config.yaml
d_model: 832
head_dim: 64
norm: "layernorm"
positions: "learned"
qk_norm: false
attn_scale: 0.125
init_std_up: 0.0253
optimizer: "adamw"
lr: 0.000587
beta2: 0.98
schedule: "wsd"
decay_fraction: 1.0
final_lr_fraction: 0.1
batch_tokens: 262144
Each number is 128 + 24 x the weight over its row's rms, rounded and kept within 0 to 255. Layers, rows and columns count from 0. The size above them is the row's rms in percent of the matrix's.

# layer 3 attention output (transposed), 832x832, rms 0.0153, rows 761-767, columns 416-519
size [102  96 108  99 101  91 101]
[[114 171  94 139  90 135 105 135 149 192 140 119 126 112 120 140 148  91 132 147 142 141 125 175 151 163 117 157 156 127  87 154 108 104 106 121  97 136 106 108 110 153 104 137 127 135 129  71 101 150 143 105 156 155 147 125 165 120 131 163 105  94 114 129 125 128 113 142 184 111 114  87 130 115 117  79 140 120 111 105  96 143  99 130 164 146 122 126  96 148 152 147 136 116 119 148 145 161 110 101 149 146 120 149]
 [103 125 129 122 153 125 167 155 139 113 105 161 132 145 113  91 106 133 173 152  78 145 121 106  39 116 129 144 102 154 129 114 124 154 155 106 100 110 152 163 151 121 105 106 108 138 139  96 108  84  95 144 142 142 102 103 151 152 136 109 121 175 155 110 129 131 158 122  62 128 116 134 113 149 141 141 109 145 140 124 141 116  99 138 101 164 104 150 150 159 129 134 162 165 130 127  90 118 139 169 126  98 115 126]
 [121  79 141 126 110 141 125  93 110 124 148 147 143 154  64 155 140 122 110 155 109 139 166 126 118 141 159 150 119 156 189 105 168 133 141 145 106 132 139 136 114 122 154 121 109 117 138 133  74 131 108 100 128 103 120 129 128  99  84 119 131 123 148 140 121 139 110 119  79 146 156  54 101 165 112 146 146 128 116 110 114 148 135  99  78 112 154 113 139 147 109 126 144  94  98 137 112  86 156  88  78 132 134 158]
 [122 100 140 128 137 129 162 142 167 129 163  92  93 151 155 155  87  98 133 150  49 130 110  98  80 167 129  92 176 115 176 151 125 117 151 113 110 139 143 134 130 118  95 109  73 121 140 116 133 125 132  99 127 126 113  89 158 167 166 141 148 146 165  98 148 145 151 148 124 166 141 125  75 105 127 149 123 122 124 127 135 146 125 124 104 166 142 163 124 137 115 124 141 159 128 110 121 150 171 119 102  77 115 117]
 [126 127 119 116 126 110 142 171  99 139 137 117 153 143 116 120 136 127 117 168 102 114 127  87 155  87 131 178 137  97 130 147 117 173 106 126 122 125  43 145 176 108 116 100 168 120 143 150 152 153 135 142 138 146 139 144 160 146 126  70 146 129 112 149  91  90 133 151  92  59 144 134 108  92 124 152 102 149 118  85 109 119 128 149 140 165 137 134 156 133 192 119 133 119 143 131 115 156 105 133 161 193 129 163]
 [108 122 115 129 146 133 119 135 123 109 158  67  98 133 150 120 156 126 152  86 163 133 153 131   0 123 109  98 170 128 107 165 120 137 122 153 130 131 129 126 109 139 114 125 122  89 114 121 165 175 137 114 160 134 153 135  98 147 110 114 128 133 139 146 140 134 115 104  93 143 172 170 152 191 163 110 110 122 112 137 130 153 134 139 130 120 152 124 156 143 107 148 122  94 107 118 137 150 152 204 164 148 163 150]
 [101 121 106  85 161 130 105 113 130 162  73 125  77 112 165 111 147 118 108 167  96 162 124 148 172 134 126 139 129 113 158 111 136  92 114 146 115 135 120 130 102 150 132 115 117 138 159 123 169 113 159 125 103 112 111 141 129 103 111 113 113 117 116  63 143 104 134 134  95 137 149 108 128 125 117 118 150 159 142 126 143 144 138  97 107 130 141 103 103 135 166  88 173 152 145 136 176 107 132 143 113 135 129 157]]
# layer 3 attention value, 832x832, rms 0.02, rows 762-767, columns 416-519
size [103 110  97 103  97 111]
[[134 153 100 107 145 154  95 118 128 145 195 104 109 137 152  73 144 128 181 128 121 151 124 155 127  78 154  82 138 122 152 124 153 141 111  98 124 121 114 184 103  85 102 109 123 170 134 130 128 119 155 170 169 167  90  91  94 141 134 113 166 137  74 120 113 142 141 167 132 111  99 135 102 120 131 150  93  85  99 128 130 134 171 151 136 185  87 157 140 129 117 168 153 146 135 126  64  79 140 112 145 134 117 113]
 [144 111 116 151 114 151 111 110 152 141  99 120 152 115 101 151 153  70  89 137 125 151 136 133 140 128 141 104 136 156 162 114  92 144 168 160 151 121 118 164 139 151 134 109 130 171 151  97 120 101 121 130 112 147 141  89 101 156 107 135 104 152 128 119  62 124 141  83 144 130  93  82 107 109 125 120 146 114 141 136  96 169 128 137 124 111 159 152 116 157 138 151 146 111 153 125 145 127 160  98 118 157 156 165]
 [172 154 144 115 119 105 106  86 129 133 168 139  73  77 114 151 147 122 113 149 132 130 131 114 148 132 124  93 157 105 102 173 123 133 142  92 148 125 155 141  93 101 133 126 132 144 112 103 189  88 171 120 126 108 140 121  70 120  96 113 100 103 101 116 143 165 117  96 125 134 137 119  79 147 119 130 149 111 104 145 129  98 127 157 116 164  83 148  87 103 121 109 113 100 127 101 134 152 134 126  89 103 138  78]
 [112 156 147 113 151 183 129 158 137 104 107 111 149 109 158  98 109 128 157 139 148 163 111 153 114 105 155 115 136  83 130 124 170 154 149  91 131 131 124 100 141 136 104  83 120 159 102 161 162 130 104  97 129 159 140 115 133  98 113  84 170 137 130 144 142 100 108 140 111 115 111 121 156 116 154 119 113 115 166 110  66 132 158 150 142 146  87 106 170 135  91 114 183 181 125 141 142 116 144 115 137 100  86 104]
 [109 122 124 124 160 142 122 115 156 120 144 127 116 155 156 102 183 127 151 146 138 101 152 120 143 124 120 160 116 101 113 143 140 146 122 107  98 132 129 143 128  94 114 127 162 116 136 127 135 117  98 111 157 123 153 101 141 168  92 126 143  83 100 141  77 138 101 117 142 146 157 111 149 116 144 143 130 143 124 126 145 161 114 134 134 123 131 121 125 128 142 109 120 164 130 105 110  84 117 142 125 117 156 104]
 [150 122 112 102 122 112 150  90 139 128  60 137  99 149 116 108 151  85  91 114 141 131 183 191 114 119 160 117 141  90 126 157 146 117 121 108  92 125 164 112  87 122 101 181 110 110 122 102 147 116 150 138 110 164 127 156 146 129 151  93 161  86 168 131 131  96 128 119 157 110 136 102  62 133 134 143 139 124 148 112 158 128 110 113 130 111 114  67 112 130 144 142 141 116 153  96 138 141 125  93 161  65 136 112]]